config.toml
beta2 = 0.98
weight_decay = 0.12
train_tokens = 360200000
Each number is 500 + 50 x the weight over its row's rms, rounded and kept within 0 to 999. Layers, rows and columns count from 0. Numbers have three digits each. The size before them is the row's rms in percent of the matrix's.

# down: layer 8 MLP down (transposed), 1280x320, rms 0.0957, rows 384-453, columns 40-79
# up: layer 8 MLP up, 1280x320, rms 0.0955, rows 385-454, columns 40-79
down384 104:599470510502418549451533561500531461507438507454497552560505429449515591474505486537391437469519473480472488482487476576
up385 102:486529514520590483611526533507472460507509444522534506435445436542448553399465469566468552495432495598532480575490560535
down385 107:513537488479515540463494518549464499432576505395486544485421492469531488536426508491463603474444485556492512484462536593
up386 099:463499487542590606555509590542536505535539509500422535596443464482486464573571510401496451456516488516537495430556520542
down386 107:542438505481524437525473507468475507404497472460537518429483577509458499579507541511447555562463474550466419494441562502
up387 092:571481537451515517477453462548590493472518503560507450529606418533433441465547462485426398566531529457489513465496517514
down387 091:430444432511492568561451501463523432594513511437441593542528513463536432456420531635545487410440440488522481523535431515
up388 098:445482513507483479511470539573478436454566482525479482520540585503545477552483503478531540489507529497437439499462498527
down388 089:483497447441515486503497506488479527450488461567323421484515489450580523549474489596455519511453554597547508459500499485
up389 095:477421496571471513588539421553487621440545484554599553466546514531536432596468536468485523540507453507510447552497416567
down389 093:601512506531465466605457526583485513547460636513479493496580465475497494583425488501525549579507550513505584501453470503
up390 107:503501498545475494494448440497494438462461565533472549455536461398518541465517546488494496574483549449537449511530452486
down390 115:458534482431457495547504456536471530479505467475549465537571534458534492503425600473511542513507510445573491551508571508
up391 104:478512599530485483482490451470511502425601450393536482483488503471500478477546494551550423580532576555508584500565428506
down391 107:541396616467461511460484446537486560572500501591480459510590437515516473424532490540464451516499519485457505532553486594
up392 096:576521476465456461517530464558574532419420446541410548589527457484511470470418493536544531533633512534571506499519525524
down392 093:592525504611487532484565541477423546415496566513499558528519439540525457456585509541498593473460446531517475464494448496
up393 093:516496477453481468532455489520486480466509463555455440519536590410507473516537479434488536474450543551502542415639566480
down393 092:515493532480525512443575471523621543589549492616522552588545478594434457505523554495510503569476512579480585584534492502
up394 102:470545418511410500571486594483586499561358512581507595469487522516406414491478606564508532383487472490441497406496475388
down394 104:530546539475495519522434538496453477461534463516558471486473469539502561538464566452449492569400525544471491492498480474
up395 090:430514440528505587456485561502515541470562512517496450415499555375480530451455601451526520488509478496540435515505466660
down395 105:573501529542563501466466412494466433493478483515464534492483401588578582449468518549501527503473489508467507539473377400
up396 096:446454502445491527542494534541534471500476524502545473503483492452549513503539464553506489519535531461531462488466477554
down396 093:516460552443532516587525479422465527498527458602547425515460464508523465497548500541511554548535412541507471482476497559
up397 101:535479534465565562428521516468467463513484449541501634564509400540531502432565476473528597501474479493473467561570569478
down397 101:588532497429588484556515504494537506503561568490448429451461367404546419505547512554533521391473472498493472506438587516
up398 100:583511457498494497546543450573443569494422546473629463559423483383506554501515553485500463451506614519564528446528599476
down398 096:563530453452504478509409516521533514470513501506440494481509406464452486447445588558561560477495482545493556508508556462
up399 098:502438477500502600487446489458549539478510568420446519448517457533515518489454518549480506553553495571470432499495438509
down399 103:549564414505497454473533525509571430516501509551489530513594456552524461480545549547537573543529433533483516481539451494
up400 095:524396488485479565519500556506447621525479472515547563545475557481497403392568530547552477513493432595526567457497426580
down400 100:467535468476538448553562533419534425404423526541455479424466475477545507450509537432497546450450501471557484469446472490
up401 106:566468449494541502551578535470506397593489474457487523541521562477496434433462490532502415435443510363470412457586538523
down401 099:470426586507448503502526429482528450520547463448535598401525520534514527477541498485541461525484525497536455499595551613
up402 096:569533557485487550496585454379453462512466438553456516399501514525532583475534554517512527425401535437550523508442529544
down402 097:495422521498487445501538496521534477597414467568503536561486518435512416448558619501433419513498501440535459515545441491
up403 092:455469457520531466480491544459471464505475475563451532580564607471509539601471528487508412422544518469564602471511468471
down403 100:437438533508473487501506462564493538497543546504518473460368501552469499454471445438566654560576480494530553527471480393
up404 103:426481462553515468488480582465456452520401444443462466444504409457518532510527480467501472512451417569484398564496472443
down404 105:469494509511531466474540454469550551504493451506493405475517484455522427469533516425460493639476582525353560470410471509
up405 100:543427541612526486499536521368445593514531489493510536529544467463525502488506527522466396441553448495435465441644512522
down405 104:481500552492478481478515547538509546482599570443434588551553512503516461544500474566422455533475528405577601484605459560
up406 095:434527492413462479517502527559386495475456530514520520488468582492544482451438559539512560496527523522511583522457536505
down406 095:566486492472521474478457551558490525473406529569562442477474508420511521509442580531459516508438443482532478475459478499
up407 097:554579617524576559481595562494518501422537467541602552500419542568506474526522555556511478413454431511407565555525485477
down407 097:525469449440475510629471442463426490439454452532511494560431481566546450489525476497472578559468532511476573508498585531
up408 103:524602472461453533510565424571444558575484561529493592469491501438416509498600437478478459545573610504607494573514582590
down408 108:511526452614466453403480480581527589485501495462461527585471430464550484569484490488428528497479495510517522513562434498
up409 096:456521553579634485587434487487576445476404508512505484491509449507435545548536479530506570511510570524549441617399480507
down409 104:468518601551476494492487499564467480502569558497417468533516533479536464566505457529481590476489573502487586488454454472
up410 096:487467445439489521472541391452505567437515499531493553547528567500529442493405458485552525549537557520512465530541586578
down410 107:480573575491518524441495516593480459451471558427488465469477485513369563436411560537523498510530484485428555513436453467
up411 089:572573538390442493569453411497434448543573516455569420486454450483536528537531365444474525477479518469515480408467541554
down411 092:461437529666469482563511513479508425466460533492614554449521532571495508388475495501510504503479505419460537443380442432
up412 095:467490512528473514493481419529478518530563501511552478587465599572542527499502483512504516490534524547443451505446624564
down412 098:455475517510467564496403476425536403426461476516510429463503504424546471533488481470531527507432527481506447472506522555
up413 096:496507507513525502456449476528510408467498571553488451605479496509524492482528499492513469508610494437572519541514544474
down413 102:612522538524581458497487523480510400523601428434454514556496463535551593493536528455522512499535538614477472518385384496
up414 103:485517480620437477476528599471546546582478558465525579458453546485457533527439533458542515506464559575547579539524477451
down414 107:487447465599533445518558462438454448595549473536566592506446552475461423426495503488601536525537545554434539467542458483
up415 096:442444490476502446483473550481539455437465537488482519499620535467475507526522497620564513476481539461583531465558544563
down415 104:485592582476437497461454547483431480499477395467508498514484597501446496496440363388438493414492566479535514482576484524
up416 103:490514447492518616616522428449494495485441512498499474523456401503433511500569479579584550579604545528491521532430548440
down416 105:488458475504582485467516541379487441553494644554544582521370517497530484453522493576479455488461511504408500484436556502
up417 102:450489499416515468557506548521424483596473458574557512527532553509555481511444451540490525518511505407555528532509555439
down417 102:405488516509471509528495529478450413533542471592451515537445515460474528604430436523459585408511462475478536543507487483
up418 104:486475427462530554548607525425503613460582443437471538456496497456482512406515494524484421543550571542528455502440418471
down418 102:553557488448566561542571496528493477429478496417444483475462465602464517420468511514585505581437505496432548441527472585
up419 097:495478436458491496528482476545457452446485493504494560594590467510478453567524515586474555435512526558501431475589585498
down419 095:458483462593512468623475459502461490485539506620457537482473511553512577496525547408477518587536594511539532576554527499
up420 101:516615510439465487546575506522576590464502419438648401506424543441540436604425296523483593495528498531474508518554441536
down420 105:509521461531461517570464458489515473536521487478461484458528440498454581468546493419484445486467482502428484574456493483
up421 096:509443517455402611460555508524538542531430542520574487534532460449458452467457506576444558472476518528519580485494509575
down421 096:517578468511532516576447585519473545564500474438499478495526422406487535529481436590585433527545587509535497558470455461
up422 089:459550604608546627524529473496494430485438563462529387444501539423516536599507504566583439459507399478604534521518546573
down422 089:441418404516477484495456553461501505437521521367580474481590590502550561434485512489537548509560441495501424433501519519
up423 102:484491537635542527568440495499498427490517521451450463486513484596523534396543425546571534594484384562473482462599575549
down423 100:516557478594506607560517474640495510580482502453401561439456492469486424432442577473530504503459389525510491459505570430
up424 095:527526510611488556482426541515505497477466435486507518440404545474528542450541471438458532630479640462522452521451451477
down424 095:511529472448559497450525452501519462547607626448574588443417505492508419533521534560534481546417497492579510569523511519
up425 102:468609499431525464556519548511493464449431541551392524593585451540452543538555483464556508509535537596510411537579445516
down425 110:497448469531385497426579549465542501507505473483499439494445518552539465502542606487551550469520462586466502553530498500
up426 096:410501568467476428591517602457446521499485465515490423537496478526496495466493595513575495439533401516594516449539453473
down426 100:484552435600408388497495505476533525481565495458553551492495495466582491467512452429497489520468479537508428502473469473
up427 098:485463486418504473470352531559522529461442483587476573547539497411593528531515496495485507485550414553445495604405452524
down427 102:494466519558433467472604503464386481508410487363513526444563615462479614466589479443546548484510585519521462553551533495
up428 089:516628498496612467515450481508602485497478462456435448580550484491539503545580547496465487555458591525582540584613515563
down428 086:500443509555474564464505501433377490586449474427552495505469532528457438499485460494449474406584382480437548418610495435
up429 092:461503483461505543509494543478526547557541505499456466514447602483531517459433474524581495532505498477490416544497515494
down429 091:598519496523509465488458507434536461573529505474455544533542549536545460472585508407471522549512642510390523440498507477
up430 099:481609456452489508509487518475461447473541446426493571435418491574533535446450462451574523475590480427527438554389451488
down430 101:551431486495504479461464449594423584507545460576464490518548510568476483506492614530466513476530500516486551498570495432
up431 100:570572522499437524508573490488439485458452431518530489454430484568555486389511465414598508499490582609525409533548513479
down431 106:564548549502588477440463526549464413581556476545392364517526544487538482392486516432515485410392423414481384591549457489
up432 096:462409449517479541499444398522431590578347496457500435478448571418549487466532417549515528490548480508544430509582468457
down432 104:515600454418510501486556496541518551452486526542483506508515505468436542477422541587443545506501463501496485517458458550
up433 103:559483516464509520498497435473488463562506479496543547460422480536472477569490497503530526513479546559440524458438527449
down433 100:466527497494490610552580551523445514535587614468393428383485497592521528434490574459522525404433535432549560548487538498
up434 096:495547405492605374540482501572503488421491521482536596484407467615446481514559432569541430493515480456468452580451492487
down434 097:533555486497472449492594461524508524538483503473530499458460538463506553528599617493485504520526452557567428507500444399
up435 101:490489574502433469492483424441531565530476509391542516378484473406452518477416546416497591546450443545505472541460536549
down435 095:486458516593485519485408437538523440478539471548458555529525617477540536572490487559506492431454499531351501476504530526
up436 106:574416542513543525458487506438519437511506479500470365522543566533447448545514501560503470462571448558544445488555488473
down436 109:552416549558498495524582455529472484546456485429406443495538587444494436508506493446510385469514508422489538506489481482
up437 095:566483445460437451486363446510527548478494423489510535493543509589581594494504514537452430494449508580435416397433580499
down437 101:532541478458477472545456556557479563463581489535467478488470466535557482531518569427468629553550518484480478556511450435
up438 090:461487537588490467560391624343523530523429411467478526571454429502493557510507503545458593554524451487486458477585513453
down438 096:565516434479501576511425512598546528429491447451524532602551558458500545546497540488454543562551473543520516439586516480
up439 102:555484501455436453530499356421525502482519525494468569478578588580526506454486578514481546510506562526432539583588506552
down439 108:522469519448409567526424493448451453482467488541593542585435478507391392558458433450465503562495607477384428503513477510
up440 103:484459535452505493418453538500432483471556484521508528526537457550479497413454553478498602551506531542534633501418410533
down440 103:510548466511449551447562511539571614474488548606515536506596511349518469525554549485550435485557437585466535473497517458
up441 102:446429492402495412474467431461535465630579543473567540451411465396512481494530418414539581549552515509450516493521546520
down441 101:596492342439497510548516558491475539547552464530555487486385408560570471490409470456501601536503415464454541507538528475
up442 090:488473543576537446445465499528484458548441559417465522441428480593484517527519474462556497438594506495564513446556557515
down442 096:592544470454524498464533569447567514517422430544564526532519467500515550417471513540597510492504541473532582485382541512
up443 096:480515449552483479556460509506538436565484426586565478462479423425431452568553452521508572515467551507546448526524522543
down443 090:475560437539531481458541464476451489533549543498507445532487495568536531508627527512584400468456417535535572508497492497
up444 100:468442533507522563473496485567544402501480423518423589466403558443495465515509493533544550464542465483449491565533510436
down444 104:455540559547515472513445538498517554487502443576484442539619510582455416495480536541551479434569484526535572471589474636
up445 105:572480541564419488478450505517448585402481544542510551543457463411477591537481474474540435417522488419462459525464481575
down445 106:511411514534479549445470431470447503521478503460491471420566532555507459495433482578599524395535553411596539477531506587
up446 108:460485522567420527478544517448500530426589478429508467442431524590529620455464510487539580583504505512465539439515547525
down446 102:507446523490573508420532460507501471512690534412635473459536444507535544456448463523435583461621468494521475477494391463
up447 101:507447454521427560551422631483628484554508548525548501469421438549528509438513529567512442564506518533534563421520384403
down447 097:508506567527573483588472522520510482509479459536522488489410450487618486547579512460465455504529467411530527473628533442
up448 102:554554514414510451564570500411482510502541450474493482599478449535493448474593569562467517467509475412521579515498558483
down448 102:501500547532464451539531474461584513551522465407551512570469476524552469637457492535483464482440494530553438448490510459
up449 105:565493531522484436550500493596427515401381451454539508516545541459591388556503461500440576490610437566518514519511494462
down449 108:473506542490453481488562522469417458583460493404504574520465590618465445541490470495579523536552552462529557498476525444
up450 094:497494500575519513482511416553528467545574421519546562573483614524550477506528547401543544541540571520530569626481450530
down450 096:445587472532572596513491559564397555443518470562362544483507468498470520506539473517485527550490566504557548501481551517
up451 100:568468409496444490463489462544455475466474471571526483575489482480471558510501530547510497475571464540575397485512597525
down451 105:444543395531545498515422431470573506449403412577620514572522521505583487534560504530503447517427561497429501467565516502
up452 103:512503501496445511494588557509555508403490507410504519549536498514501569460478511575543456450575506516584525449562500498
down452 104:537407445472393472525488504497609487484446436453408472557474465561510548478478484508577515455469501530494481555524488512
up453 102:485476488470537558547441483470466544500476453528386448513534521533533481447558559510455519509551429523539416523593502442
down453 106:561562560599512421495483561497522508479440536452395490499499482508460486574433526560459501596518507514571532440555511421
up454 103:515518479596471533570502506497417558492543425517552559526531607435453540459553499437575450492496442513459513496532607479